{"d_mlp": 256, "rope_fraction": 1.0, "init": "normal", "beta2": 0.98, "schedule": "wsd"}
Each number is 128 + 32 x the weight over its row's rms, rounded and kept within 0 to 255. Layers, rows and columns count from 0. Numbers have three digits each. The size before them is the row's rms in percent of the matrix's.

# v: layer 7 attention value, 96x96, rms 0.134, rows 79-95, columns 0-95
# o: layer 7 attention output (transposed), 96x96, rms 0.124, rows 79-95, columns 0-95
# gate: layer 7 MLP gate, 256x96, rms 0.145, rows 0-34, columns 0-95
# up: layer 7 MLP up, 256x96, rms 0.151, rows 0-34, columns 0-95
# down: layer 7 MLP down (transposed), 256x96, rms 0.134, rows 0-33, columns 0-95
v79 087:108130111105125158101162151129122104083100148147103175102157152079090124111188218135169128107135156084137175140143108121085101164115121149117117126124132109112154101096151051091104103057176127186132155164103128116069103177128127101109100122185139180115141108074069103132159150131071185125
o79 083:084057136147173081150162175132134130133136125103159137099077092126136152202078107160107188072117109063114130093104094101111059116082154137154161166149126186135143172078102133206114163109141113148135148150108152130152113093121104107112147128080116150126099088141125176133166109171119176174
v80 097:145122119084134112095105151073089121131139122167178098078187112184162203106109143133137131081121145130175125104124116114146109176160217134109161191128121131111131113073093176114139152165143105092106093052140161124110203153131169109101155149113120143087126095081148112059149113148126106103
o80 097:139169188107100128084064185110096181152149124104118107122165127129137137150122143137116097043101104140078080163149152119113086125157067069174101132097074147097070122099123105155142074141139108145136106116125168153124166125171126111164146100139114172158146130223127105181127104145162177120
v81 096:180172100211184103160174068100119143116151089179127176147143163108143153127133159173139132067105136145095149144169146081093133056168122147113128162117127143132103134100197119088087115137098115156068131187137094079114081151130171107176117102126136101123130120108110074130090106148125091094
o81 101:096155102150144187115103123120210180172180087118091134085157134087171128162170131097141144147078175121104154090135150120168094096114156164198129136123157146091135138159166152047094125117147123131119109066093119098079090133180142114137103126095119071128141163072101107141101100176120163118
v82 099:167156105156155135091118130023128113144159117135125136139101142123158100174113181108125104127154090168074168241146125123150068093169123134157089166140169076127138173148109113129127110127111128145071095149163095100141111152128020138109170148109149128151140121130152096137099097123130123167
o82 099:152116095071150129162115091163200156167188144126135186112204148183168092166145153138124122115097112158106181090175130082128137139151139083132103144182143076083115122095106156038079103095091079098137130122098103118127119112177092151147112141075084118135111117150136114158147127101167112141
v83 096:139140083155194174108146123098099152080082170107137213156118168104109141104093074126114122182118123098074159159143173130140145154073068143122163143124101102145105182162142110151131099098102102172165150164090164097102063112150124121146103119132141102196119150078108134147119094140205124146
o83 092:105084109141110174168094091143101178146110148131180129103077130094163137093101156063045123166087159117117158079092103122163094187118132165173114160149122048093160165161131102058098170148127103107148164133127133128140148140126149126077143165082155117135142146071154161145143135171155084123
v84 093:102142104081121089046109090110156131159113115131125110130139151101097104144112137156138129143194123144091116149131122038065129066148093099165158089125106161147174088169180133165144139178123153160119104162188058138124129114164094127134145133147180115160096118155093176158120125143042115149
o84 104:182132143113153107181139118140200048180152152117123098114143127121140078120133098146162072133146112100116149055150115100151158092172159122217143121116092159158198140073129105139112141118157142139133130126125076121164150104145138175096192131140119087130117085121105073099091166130066121161
v85 099:104104074116145154150113167155136187131107110123078179101198100119157129119087163140086146062129116125137173085151138157155077154085126119125141140138185171126113081152120187088094113152144108179082121157117180114115077103126157151162119139059164178072067129093103099132124134111121180135
o85 094:129122102144118154124100165159103195157104107142130163070127151118144120145162115138138095108065185144125082090098106152161111165136125140255111112111127163135139113199134127073147116105122101114032089148160147180113150085128135147114149109118126113149096093076106145135121095118161164124
v86 094:150067124134121172098108122139151173135194100120101119170067119092127133135158122111148099125133115185126127075119138226182074093189120115124142146158071142113147156197091103172143112066087090132108133077138084109123151097116130140077152090145142097129124184110082134102118098144135174130
o86 094:139123134129125118151118118153114128180188124172092152093159126088105103103120110116084107120113189121152115134200160130178145161092139113102077168119113030153112153126131132156154091078094085141117163156166137128158079107133064173121176170124120041145180145118107132103110092135189090116
v87 087:159134119176069166094073139095131103115150145124139162089217135110131179140182106169167111156135105142115132167084127151110093125096090119143107139164133115147116154123155147153135127112095129109090151144180176184152090039137070094140118143116110140117126117138201125122192065075174134102
o87 089:119160108102146186131136105120146061110143168143156167135152108179094093153116121178091134113151109144112148118101137131066102133117171118085122114147132086079118072093127150122111142157173068083129137183176221162143133170146133052102180164122093130133102089162156122150165130082164085104
v88 097:098102117131177159106097073140144080114074065088153126143119131160042135160143170129136098138098118076141134201091104113167101135178140118169117098147147151091165123115168082147102152086119116145159123133059110131154147169163116138122083167153165128100125126124091131140112179202054137159
o88 090:150083136065160113172121154129139020136105157134105084139155083144100115139092132188133143140126148111118124131119111122163103094136081154037183135126186124168101168045103118165060148147128116166161112086137121148103124152159133170166113077120140163138120108183130164129129131165103120151
v89 097:174065126095200116140107116104094119072126112158124142142097155120110049161100161142128119149123147166082126131155134156135084143163160122105115132115143096130122185081121118139153127237124072165096081115137133116105114127170125108205114101061121160102114131152102104148195154111078165143
o89 101:106147073118096138149102156100086148108123143110142103112183126117169138167131144145174103106065147187082157063163111202106104155195104080150124109158171134127125101155109152133078151142078111169061124163102110102128135154164112162127143150098215102136147128126116173115162084163073130144
v90 098:135110130122091142156092180137140169110163100146129153147143103142099128116163168116135114109086124108118154174115177077111157104088103134133137107118152156108076143123156095120120153071184167172150086249131159106130047132127098119131110119104140187111056090159112109171153177133192143141
o90 087:111117105119072141105124166149149247170088118081096157111126119121158164146164132105110120168081152149139116145104090113146142111097128183221162094167146134114147106126103117144117188147130090094083090147154157144112153114132102153065172093124131094132116061078119159100143133150103071138
v91 100:139121158149105110125086082144113148158134076097135041076076123167140096116126104071103111150167135142181101123135128186163128135133141108126112181145111156157134083143068059190153109163116103099155147121117043155165159132140060136131155123082111146096100094088093153166133112104082144135
o91 099:110141139120089096157172120143118116133086103178108162150178071122104124161176088141091074162106136158131098109181182168166165170144119113100058106129087088141118130140071110130124118148056151107098157132135101183183125120133094170163144162170121145136123146135191074103085155070127079135
v92 096:143082167089149138123083144184141121101119152096164132157179183112172138140051183082152119206146102059116047143092106084131097134104119160145137100133123134157124127124132156123134126171137142115162140148107129154142112114114137102109132156183135192116120072110173110146127213085152184133
o92 093:109123145102134106182147151132117113075080141113190085151118121139149145125085082143124118148135094114129126074061084142097133135144064121117131066166106165099122101126089099120181195147159145093110098092168161125171108142117164167154081118172150172176145107127050160093160200148126117156
v93 104:095141112112161178125096110067120138087152206089091173119152100141104090128202123127132124160132095096114136132125058115227158174121129106126168110127082084146089142114106126158163144113136139122102129133046076098170150095093190105140106143130126116130172127105095159063139130138165119145
o93 097:143129072075151169090168097106100089033168141125096084151121103172085114083092150110134148111118105134136134097114122094143137155112104166095099171157143121193056185072123122167154118124106140133125226150131141094166125144156136107141161127120141210120125091119156160114153120134170110135
v94 097:161148101170122086163148188163123165161147129104122143123144153145127175070128128124106176167116076087150092110088116108120143101159157189109070148103116115099108088131053127103170159155153197161128101159152168101146056160136082130140198147098102118144111109099162146106133176101131071169
o94 106:123141149100124105127137117141141224101125109113125145148080165128119176118163098138150136134000127153096088130134114098096192114131121108196093125203102144109105103178139171068139147158124059162112114075151150124119157121160131105125094122143132119132156114091152093117098182096114135145
v95 084:141085145104188108122185132165142093152071096076120110134142141106150156116152169119119146185154117123146178088122099127104102136147124146130109105176113165160144171121113141116109111080110135142123171084123156143073090164183111118124135157101157054081080106195081136195096148174050143095
o95 080:180099167158110069194099188176107081080111131189181051095162105096112107154147068152154130150109151115080108190107133164118136135094132121103180088114150154163141150161122121108086117171168090187133126116123128072082121110126134163124122127141119139141127112084118127176093129158096152081
gate0 093:057123154145111122186143099153110138146162137128115154162110098144138106119145100095168085102099118105132123146163129126142100161116151177106145118168112127131110110121176153145170128134149160199106104088149126084116126124156150099168147127108074040122119129032050114160073171073103134204
up0 089:147147101172102149182126154153108136072117110119113138135163171086083186112087121143125156102165144056150121200128104156104138107098092163042137092082146181112080086199146125103076119208148171152099136148094133185105121122136164139133148151102131127094144097167125132147103116126118162102
down0 095:104176092145129092136135160111120069175098156129097128141138141166109152117115103077130118148165111085072113092183151118155146153124095127139113136179095097155141181038131137116221164133102176147115130103141148133086117136133209148113126092161117161215146069098143104114072115121130136129
gate1 093:145048134172094137092090120144076145083190076171135142108002133117102077141118190123096159126140086099169148098136111113125127062150083121153101146118106105145093161169169127099116126108102173110155125139140161139135077134122095120159126141161132162141121118129129110134172130152098203118
up1 091:138101093123116083190118140130133092077145149079162153136169199151195149056138094134140109163115154132166170130139067112151125122129116069119096120143122135144134172163087142139105158154179075160120169159105103203105126104132140121163092079155144121143156200126060117092165170145109134119
down1 093:120098160141143174060110143158094003185141137133139113112141101116146094149168175128132165156185085103149137094119121142106104098109142128169139139058082106107097177135130101122184175118135184135171148159148093093156118125083119112108111149137173151090110115136122092128131114099092077186
gate2 094:141123177118081162136209112144149139141073111088148155106131179130109136116154122121095118145134125152095077187132144123114141051117106115073070129154100130141102139096183161105150157065117070073118192166148168079158134126106123130117160164165108142137116177207175096121149088110122115144
up2 103:162113135185165133141121146092120075086156073119068190183151045120136152184106121110194117123137117118132187140164076121095153110167095135133109147152141138090170084147152075123152150144098149096124089089163101143102146142158182126176164102125153117089151111133156192114146167142080137101
down2 104:077074172145111152077128111189177113158113130045081097176141108139148166131138095101152117151154158130106194116147145138082133132083159127145107184182102154140086103115130126093159156070101079153114134146129132048095164120141128160162196112140117136150134165200121106113110124152101100156
gate3 100:120111161132161095102176153112090096101174179144141225094080123186201144111116176092138091115149130133142124165157094130120143140160117109123132069138125136114123079141124124133163090116162177128103111144129071086083132114151191086149142109049185135131137125100140097125096077106184159151
up3 098:108127106113149134160161110099187173145169149085125073172131166097124164086170139113081130137125142143128129170097069090100109153115178110098067063141077129161178200090074107139110166092163093107054160092130086132144109141117149135160135151104155068136174150119135145144108121081115097141
down3 097:138124148091106152105207193118084074181146070156107127130091161179163098090139114115142123136128183123134182098107098138141149109103132132219123111076109157127178165166156132110133129152140089041135081110102139102121125145143053112131137118173160112095101081138129155160143103141162121087
gate4 110:119122109168106117107169170116115136162126124110127172150084119181130109221139127144110104107154145163085067095156089148082108159115051091156072119185144162107181090123154048180052147121160132152087161164118086116122130111121125107116126155136160114149163137139185133135138114091161095150
up4 103:147067114067052090166129198126090137093146127146118123120127128156128125122090150061101133145143120134128152172149154092135168102143122157093191132149187144110157170058085148072125068177169123154105150089183187129122113104132098160180102121095161143142135108113132112133127165148099188114
down4 096:154103135051130109172125076182158080145155173089112157131128163157131082152136129179144132115161172196137146154120097130153122167098121145018169131120149125148083126106142196099084076126115095110159132111106106152102094118123086150095154129133152143142088121140139124105172196127063148103
gate5 091:060117118216148208161076141081098077181106155091120115153137129069150128094132162132115143088166139112111128140087102146123118138110130158083133083147133145134179103130174167174114119120181193122112092068113172107152155116136096091152149087085171162150109112071150119104149126125163104149
up5 105:150140020084113180137103148116099160153124116110169126068120119151112150099117160171160127123120146136141119046137093068125160137114173114132142109100095043158177078116134148128126131157205091177161064099195143129141103125162134146097124143138104148124113138113139163112158106139189128143
down5 103:151152163095141082130142088122118113098162106140149152140145120094113112163205103170126212148147142136141164108108084178125195102136149146045175112110075154115154147164127125120135060132107116133135135161147134111118046161179092083130125120127176131113065109137143120132100069163150186101
gate6 105:157093134152079137101107134082139115186164165169112175143103143132097083143124137071150081044137149126145138107138192141139069128130087149134119081152134145095123098083180166141106192126105158133155130130121091131155113131159160115138137103151155138158148116104128161088048042143082124060
up6 107:155119097113131159081066152120157124104154131079085085134149139155141164118180090158156107135115101100125105167104120138130148157068058146094118094102155155205136107104130075173147095136139159177141191128121153152156094153106113133098146144134161147150121102157198154109140188037101077113
down6 107:140128147162075103076098155178152156165140167165133151130095130136118083182152143117106136149114169162134134153135120158183063174124140167154116128098125152063139032109124153142128188089127102132102183100175086132102066123123111126127142091108113116140202116065158106152120085179125143100
gate7 103:126135115091086140137133089108140140154106158165156099097081134140127159107105149149108153181146137139150090073145139095122154150120114131110117102212096117175164118132075112227188152142113163126116117083138084117111075150183129052116076087170104144135103089130180089132112066160154165140
up7 096:159112141103124157110101102137169171157119117176112138072070124129078149112103115111108156129116073081135166149132113094024127132110166154115133116137182112090110193114140111183095093185161201148093156116105140094094116111163117100096135188124125177089134126144171082120081131141189141136
down7 086:149123160135122076140108098142099255126139124090162110099098154118099133169132194134110131140135115162084126150075129134119122096088122142041166146111109118177119102148151156152131141105147095101124118137122110169152103121130148149109163176091125163121093150155168101033072125069113173157
gate8 100:126162142117057140133088103164110120119169222122105109140103119081126132125174136173066067159156167088130157075109144149150127108176181092157167122131111098137147181105089099130187121160121142141116136119079099123173091124155196092134128152105133109118180085156151147062101101117129172101
up8 088:147103057101059124180154126130169197162109102164121102137147062055120139105173181208105068120130095120119174144134148115105117153166147104082124149127124160082139129088197155147159122135115097160115144144128099089092111110142156139158120163133139163190111097089157167123088091117118141119
down8 092:142176135186133103139156128114100191106177124061122115096135113189109145109105119094138156143118119157169135158141144142135110116106136150073121125083083188145126058119109146093156132188091190152198048101136094107171106138075047121133157154089134137099127144115074115132167136121136106145
gate9 096:171144142168107112098169215143142105152097135085098138109126198097105161112081079146099147076180114173142137134150161150144115107142186056110110110125109155084113146178105138146117138190126133135094180124153091051126132160156090121165147105119156105121129084145135140117141099040150106158
up9 108:160184077156125097130136147117080075117152124066117098153149181094152118109087081176149203087151171086119136097192138082165128070110129116114113192130099150089138134178100124171129101061128091171121164134114138132068129121129108186127142122155103086111101169144159101149167146120163135145
down9 111:140161080133137170107125111086117228099105169174109142099123073120115181112176147166128132151105134047181128118098190122154141107115095127094145177143081126151106135110095171138111145162103163078146095109095142140096117071153162099113118110170085185096151096106088107150111120191128148150
gate10 104:086112144106125109145124164122158153153178154138162111082160163149079126171101107116125065140110113114186104158141091125179103071101061101093105105129184159158106125144156115110123121141134164104180102159072125095169131125164109174104086103133119088120102124142212159119093210164123091180
up10 098:135150151130105129098147135184112133064119108124114144124129067119131045129055124159106079156134129170126120121126111084052105137200148144208165129110113117130099159150128117099084107161188100125110103102087149166153094148130156158129104039123111186100125191123128118165130145116152130086
down10 103:134151095193167114197136149109155152126154093134081139188119076185174115108159125102140123112073131156130208129104171127062159095153175129145130157155078113150101165081128078123164103100109093092072124084160139157124163104134178130165158137094101139121124122139107145078094080078108137109
gate11 101:126094187170109130071119170123172129137151083156165122176072189123104099133075152150172126195160124139086070113132120112148130098132175057127111116196104131192149128113126120074158106101189134123146173109116115103129111107122134085085118090093178132130111119124088161093110082127187137138
up11 099:176093112161081128118129142112172115155092110133104149133119151128149096083148140145116128168112187208115137137137161086076108108076144144169163076076098094193126217102095121135152159192073074119127174087104145123088167153119093082158115094130150130168138126129104107116146156122160120075
down11 099:118125114115181108104145117143114110166142160097161154093126107132133122148090123179138100078143148146105127162115158157170092130112151106166110150104175125140166170121093101153133130067061104137108129155117126044108083183159152124110101100190098192110155072121083050150192138076164156092
gate12 102:111120169098068114131097111142124089124126190129098170091117146113162173123092129137145081071140149159164177097119137076111119064190112125132108124172101189128111090098139148100126125078070108082145105120103160186159135179122143054133108105151156109160183139157193179140166142125106155154
up12 103:137131166135120142135170144109089103155127122171085133127141125129176135178164153093134170105103157126079128187128116099156143076206141142124165139069141149112125120078106155126145126107143170127183129148166150098140169156109090087180085037114086105107184146100108089146194132136059117082
down12 104:128102117171164078151160131174068118181126148109158135106127102084114133110095125110131134128206084125123142140182164134127105193080125148142129134142072099139156075152120157187150090161105216132098141123125038126145101106113147103085086152084112133130120179158123139119168102124167190102
gate13 097:055138161142099152135050125125119147116132140118160159089089100190140128170158065118118099148133160061144086141163146140072121127140129109152078116122168114136098053172092118102118164080103162104110161144198127109113157090118172141134063167148176137190106136126119160093120124084152143162
up13 100:082169103148152108122148173119060131120128117141110089181098148092188155031097130155144107103179153072136110140142137109086135174038110158118144178081112140099120162111167111107118082093160105133092137124137095070085190109113152157159128158140110127144097124133150157100172163135097134172
down13 104:080155087136122155091147135123180194098138100147131136192137125146135193135107114111158079086078176085195143126159133124146117167134118125082121115085144133100124157073054193156069073130131135130148123077069105096091144102149118148150117122092162179149082110123097119157173155133159155132
gate14 100:147118166151171138140095122123115070190116145121148091148088195162171089140152123070093123051130129178103140114125114197102113157093146131101076170129135058160144052116122135165150147116125155101149165092159147150127152063144103147166138157158090156073180171124133119108158091142117143114
up14 102:089115144131132116095094163113127110166127039148111110155136171086086127166103105084096159126160183177169152095119132091099129082160155156163126121134125139100123102139056103135114090124067152098217119150098113095110129125171118210096160154111089172084142147093133116126179143113078156144
down14 104:124088118131101115161230129123142166104133142087086112102153160156128135096125097167149157110110093141165133142171114118141133112198110136163195102179100121171142079091105173100067094183121129114111154147070100128126112153133047107114095085146195127180138130181098118099131139121090106126
gate15 098:109134134123134149105154154107147134100085120119139105153102156157097138175089143119140099102117215074098140127108142126107160157135130163113170123122168148148097187157099186158098125186021182144081140096144082121105082114129072133102091076125119078133124073178120108154079142173161112122
up15 091:040098100078104128164090109114085146098146127088096174157090132132135127159084102122120132085131128120144135064079157096103135111126172112184198092151108138165123200153141099173095196145084167163114133078116115112160097143127119150146142162133146105142067132189115110139177122140136086173
down15 084:177114173174166167133190134095196131130125148089128138100103129103090119135153063160099114151116063146120145146153153095144129136114115107208100102117069113108101098134146139124170069107183098110153112116114145203086113116067114133041125142129130135135079181118146127080161113129108175136
gate16 102:137064129068118075166174083096115144107152173167166168085097137188135157146135121100156127082173112173150112129166125102122103112116096088102125072138167166192126111164129089128148153144188093050090136153119108134158168140109126113076120132075107111141187095108155185121129131130182135138
up16 098:127158040206106101140105138115138134134130146089163152117115081121122106069087101143107174152149187148168166151100111165138104152163074132121061159100143133183166130162137065097109106153118096083149157160073135141103135079151167132158146111111120147077142150121151133112095064129103086184
down16 096:176137123160113139124128109058136103149103125091134146114097138090074128127072150105168121144201157111109156145127150148139144075128122151170135163086141099077121117140195081124075123143195093059152167105181081215104130134114143104073083117140140137128150129166170134111134080150143168164
gate17 088:140121126150101080112134133117122081102127206177126098158083095167072108143112151193105100130111111082158169148123118073185182115139144110101175147132150187163105190115134128143116144104133098187148134148095114123166137135099105182164156121150122139095169138188119097042076160096146099153
up17 099:150076040146120117150134110127118137111145164158105085147090114148149146148056159093088167181128091156111152095142044142142174145115128182124155167142119089136097155112100147113124114161093130177091179076118112153169083101102153088154183138121105150115151100149080121175116160164191132167
down17 102:108175121097121129103100116163144147136112109108108149118168149111131131088096099096159191119120124204122122172173130087112074179179077193145157170067106117148158079104154135095187144105093142102109124135176161187127065125092088104122160140099162121170110131062103099149147132153130084170
gate18 096:093128173088147094163183116163161128125137106201155130141153100151154045096148133197087127114128122145141098098154128078121148123129108075110115138194144179206076150113091080126143140111126135154115121109096148080151156105161137099169079102127165156102137163129147107197123113166069117097
up18 094:120119182142167107153105158112140089106076067096143146093142131097134073110113155072153147139098128135044141143135123182188120146177134189115109154118048124121163127177086120135111113117133129178115123136164125109085059142141133133145116167183101113125210097145097080144175122122146177122
down18 097:130089175135095103103136155109119039159123146128119156167150152170106180167122178172081117140185116106187173067068125128085077169120150165144115114144114167120118062167071141143132142083126096107122120134191087155160135142108135123081147124142098090152071107133161096102113139099127153168
gate19 102:116065076166111186131158116105163109119196106103185178130105122203152113179132134154117096136138162119146108069161129168132110136149130131132114104131138083134126128146119130082156157157193157141081108167138108085154162059144195049133170104110183163140126130095113169129110147155108105095
up19 107:144108156145128157067112095074162110145074125175072177143116123166134114144100045115124120071144128203094131165173130143156129132060177127100098143149144153135120151167068143085143179170105128208155107173142097103121109141099170071125136086107135124130123120173133098137143133149135150075
down19 109:119090196132207129124172067101157201093088204141131124148160129123106159146146049148181127137115136103159164113086161116146135139118104166208148175184112124135084071114111108149156135088148100135124137106126150107127159066084097098159120131127107110127089116161108093128142120109158085152
gate20 111:130142085120125132061143101086166107134159215082120121135142173143133130091141123164102090148168126087077110146164135099132128105109059096098171095188200154170140094144092149106124151124060180120171128124149129111155171098147087094082113102141183106116111133123118155060158147094133168106
up20 110:112130120182095107102167071134167175187119103161145106090102161127115181159135159105111131113164180194142108094161129129110080115080153083164106131150101135113160131059069159131117120067082106129146114098144108137099048098133124127095109160117087193103105098159170097165151148117127177158
down20 114:099107143137161138138113117096174127057102108146106176128146121102133120125125118119117104138244133071150147134111058123094121128107123131033126130071134147106140104096161108108090144123186161176125141137146149196152142143184087133109172141165116167148188085124086129084172156131151152138
gate21 095:146062108146120174158128156134083111129149137088072138149148139137134113106170135101132128160125059178142126107084118158100122135190132109135158106147111183120145097121157106114098103107055088146149171220107171088161146196147093123126084137177087152196198145112114138126139113148084098132
up21 097:114119066126145177127118147127148189173071150112142066147137119082118205123141152144113156124113126090129076148143112105109146120145093130086109178176139163103129127065124115109136174118125106183133118171169146173116143130073113124087195161106127066101133111147203122089042114144157149114
down21 098:113174091129077100117138107205108101122173129124146137137113141103138073107156169127076094095126084138150102171130152135071089114156121116103146114174065119144167052111163186084069120142177152168100174131129136125127135168144063207090092125168136108137125115134136143155119163165073129142
gate22 106:117093169112108108132142142114194103105138120169130113092121158075152096103112169112082148152131104167178092140164148132102125134174120129096091059158179163185162180110144153142099198076153100154114145119217115131134109174117127078154125111120046071141165102129142149149166143138132107088
up22 102:138099144082117144185126143147074114112177113123164174111145163079137144150134112128097114164113120152196173108187146195161098114094164101072141098161119136118076082119109160122081155129109140173132165156182124111158113078122125065155132088080133099096099061126130139151084110166162190113
down22 102:113139147134163075142195171165169177088072090125107093093146123150105078144161153080110164161124105135107141102119114164103129120100128098166141146127138101113078150053161158110121104117182101182167141117110109134115144129153129169045106080142099123148225124071143097154115171114103101144
gate23 096:117055161153188174112112118136105100124129162120128132120147181102101138126084137081107106176084141118176076118086082187107082146083162132136136136140097077126165150117104100116132135139081115224087135144107096105147149173093103084142158168154190145148152108189111124156149139091084174131
up23 099:109129117150123166154129123160120127091123090105090096140113138132112157144088183143141133073156116182121056162127166133065061144159152104126114126111085164078092166134111088057088182082097153145135126120101167121146137221171126138165134151098155154121148083097105129138166175101075091161
down23 097:107205134142178087162120134182199139178137135152126125153143097136145122121129167138174152156151118119063105121092095079154078073156138116022119095143188131106120078107098120094139143123144147097144107124135138131142040141095158093139156146178104135093148077153133144132118083173130149119
gate24 100:126072134129131101131139080148137131171192168118179151082110150146114102074147117099108096130147092109095149079124149065133145083104113097091096156122165130058123131141095069213128131127100143126127068087136113128188157178157170057124130114140174135172123146166154150083145105140121182154
up24 103:151103128174132162183077109165112142141079079135101143123096182159090078174154109140097041076085119117142146182090162145139185114119169119089128141139111060152175132135147136123078141162125154111117114089060139128140103142146142154124060173124148108083183123152103158079151096142139139133
down24 104:117123092140167130134095117114137177128179143140135154142166107148069078128133087119144111117130162109148170139095074185078113216141190089133142097095103178148123149087156157165139101144135143127170115152120061070049137141120129162097157111171118105152046169137161093100102123161141113130
gate25 105:126146176168185161092149165142120051138088166084106130081187152184082145138126127140133135111116152208179107115071139137143180083149111143138149134108055139151067094145108116133141110130093170113117141142137118191126120121120070160083144136153113078064176163125145122096106120117110134164
up25 093:177086170126109112152124104173107103067142080123125113097130123131158184110195196107118135056100112132144088113134180146121082085139146148122119114137169100120138166135126137129082168164157160136160097097099085127181150115071124125162198097087173117145110096209131116104070150149135138166
down25 096:091137155143175184060100112146116089088188134169116109158099144153116095169157128118093088143146073110095165135146064095132144136173136180159111138128125082113133105116165114118176151159128100134052167098160139153097163129196134115183129144135101104130115084082074180070147099126103168131
gate26 101:142091167179128199119161228104130073171117115093084109129134132133134171159141154116125150137156138073183138094132120109166162094112087153125098135093125119160181129104130080167101123097129156126157109144179083136125188113147126087094190054124174067125171095103116137112163135109122147129
up26 102:107179168154154048181119042123060110183181130121112151139179144165105186104078117134171160169121090118147135136200112144124105152132162106104130126179161107115116126113105172178130113129088124135177100118091121090136101119151123067135114149166132152154128185064100111109169144124119144132
down26 092:138103103139078170140116241100130089124085093117123124114114140068159108108085141123084107148135122156158118127077156088133155125177118210129196111140126097119150173141089134095095131151142173096146095168096123147128136151109130119091107148144199119160144134133134143122199172140164073065
gate27 104:164157103142169095143102128108146114120155151120184139175144125175107084076142076117058041128153153123160111184162174139107130123115171079097134083164136091167098187131149169096123150149149110150128116077102122080185127112090160138113183124143126114163138144134085192066133165128116121163
up27 095:139149199116104132143058118092189159089151156159098113147198135118151075128107101159107142114130169112087100111062154148120118093127162137112177167087178148128207125070131110103091147153072129119114156064124138088112087150114184153125136148128081139168136123139103151094139175091083147125
down27 100:065079139115063118123122089120165212107133101122145128145119133148115109128092129192176168162089121159152108110093123120156136150114132101159161154112089152131134144177043101084144143163083072138085112148134114117117115128059103103141125171167142093147104159162157056155200113120166129165
gate28 105:153000143115088140136116141114118108122103091129116072124089136145169082154118111140109073104173106106126109107093089147145144172155154050152103157116120133085162120108163166092135132076155127118115128151137134115126122144175113126094105167133175120171101192097171195158120076156126127176
up28 103:158103124085120079145204095141187106122151122166093101132157139109099098105150163103122063095161143203193162111129069131146129173078112115153124153167141094120147118100129128132137115095148129135112154125089095150055129181176128147173113084207122072142139158133175135138125063130131128100
down28 103:120166167151082143094146067129133158114114138142195175134093102123101164140083106165113184155127086111152120153115117147120109075177140081183107129165136124146085120125100092118153112151152140139099149154135178109086158120128152153088200056143048119082163082067136140148105115163140172085
gate29 095:129117148207081132142154100087088124111160095097119130127129171167119126201098056112146071130122158158116112144130137161146163106125084119105099151162107050111109143109144089156158156148128152108116154089137140089132202148156114068205160063101180163158160144086127154150134152086123136121
up29 100:168130173076089076063133184153099095138149148071097136182134142119137159139099135190080168144157135096129079128093128177039109160165122149120139089133155118139142115127145128148136167129124132105156140021140138171156173135109120101092171122111161093097127083151165179130173133125112108117
down29 101:109099167103075163103122166106071126146147109100144130140111082136128131192110174145104059152088133176181105186159122152125140172129055115136138133177117113123149152056185149118161118140130114167104159091158095118137124060195110160169074121094134167143159118102107129126107121081086087113
gate30 096:071118156107075168146168196164127150118113121144140109105118217101091111114124198128107111158119157152138133108165056081136128090223127101062155132136125127098100127140088155124088117112123130176158088164165111142125077088156160132106155148159100129122142164103189134099158149127167094146
up30 104:085112092106155031106111110141144125172114127143084098138163111114126087136124092069159135103125129177138120086145099091085149128149168131125156062137149136179081115155147144128140192126107091183090168136034170146147152203156088098127174134137101181143135104089105134138096148140099123121
down30 102:120134109178050135100151133078149089151104187093086167081149185093116113107097170138129129146182127080107103175186119152133161102089097091141101207138122128151136118120167133142115137122194086125158170120143092111097126122171183145117119114091149166125099109153190133157112102124090166061
gate31 100:178083118174144119163121064106077138087157143139156132154115149182143183116111082104108124162096125145145120151100122111066145082144141107083143136167165090143062113147100105197125187127181161133132068147146140132195077083170182108134118159142100059155112121121135100093144128127089156128
up31 093:021112097144133095156123114157166141114083176147110138059129103082108124082101086163148161169120191130159165060156103142131128193120122094195161072168127104113159106149160169143130090141114155112096089136075132138143113137153111107102143091088100151109126096094125128090132145124098187113
down31 096:125111143099045157110209098135123189136113134113168109174107130170127102077175156133096128088149106084137160132152123131115111113115178159063146171152128157184103115043154112157145100079215157145145147126165096104109123122130121102160096157114179126096145143148125068129121118093089096113
gate32 106:142079108112104158093130145134207145097079146188164116100110127083091123128144130184108053152131138147133090132117093161067093147103113146101097093179149130167134159164149123147113127070155120120094135174165113173139124047145193147142110134123144104134137178186118175170107088156185110129
up32 104:146134125093139132131170143080126137082149115106090140189129165123134174084138138097095131066166143139103136157145205073179094114149059161126090141134078120113108131092124081115122083158123192156092116117082120123105176098152157119089103187081177145164120125086098134102111076166160185124
down32 104:090124113133143095180161129114145072112084158036142168065171145116098089136169083135085135132156134189120158115164071131117108152097164149167165131095157182191074190105139076181129112122104113127118132123127085126141147128116112121161102155133107109111122170103118113096175188135136077167
gate33 101:098144187136159124104096125105169059154156105113124146153172134115080158128157128111114092102147174156102180127117097138153101102086131166121119139173152192170050173128157092090125131111076084109058144051135086120105133144119159152128122088156150144106163109143155134178179062146169141127
up33 112:112117114096206099155087151070058109206144102118112131084155082143170125138179093101154130093114132208135145125152127169110114143154082163121117150208134205176126140121162124130114096142137109124121140153132142113128131111168092125123169071085172118178108159098107169179140107116111098146
down33 109:162126111176144136078145109080150127226128155166153126109176116143120166127170078107113171133107078115110131076095160100113156113189191142083091064118144138102114103171175090108139092169089164119142146171144152124154102144142123103096144089054157148179104144081113075147143111136119121137
gate34 103:186133137169100115097074169096140147101149156175156173196067137173111087101170103099125107144109137161118154100113174082143070171110136072107129098119110121114079110051146144137145116142099161121081176135088128104173171123117146130172151115127165114133084137131075167179165062139115141122
up34 094:147150145093117122142197093164109120107104128153173134208133129111157144070128104163129132117075169136145163118147145159147111132086159117136071209135152097154164120115142160139217100120085086104060102116115086175063144105120136142108158067096120097177093143172126133136140082155123155143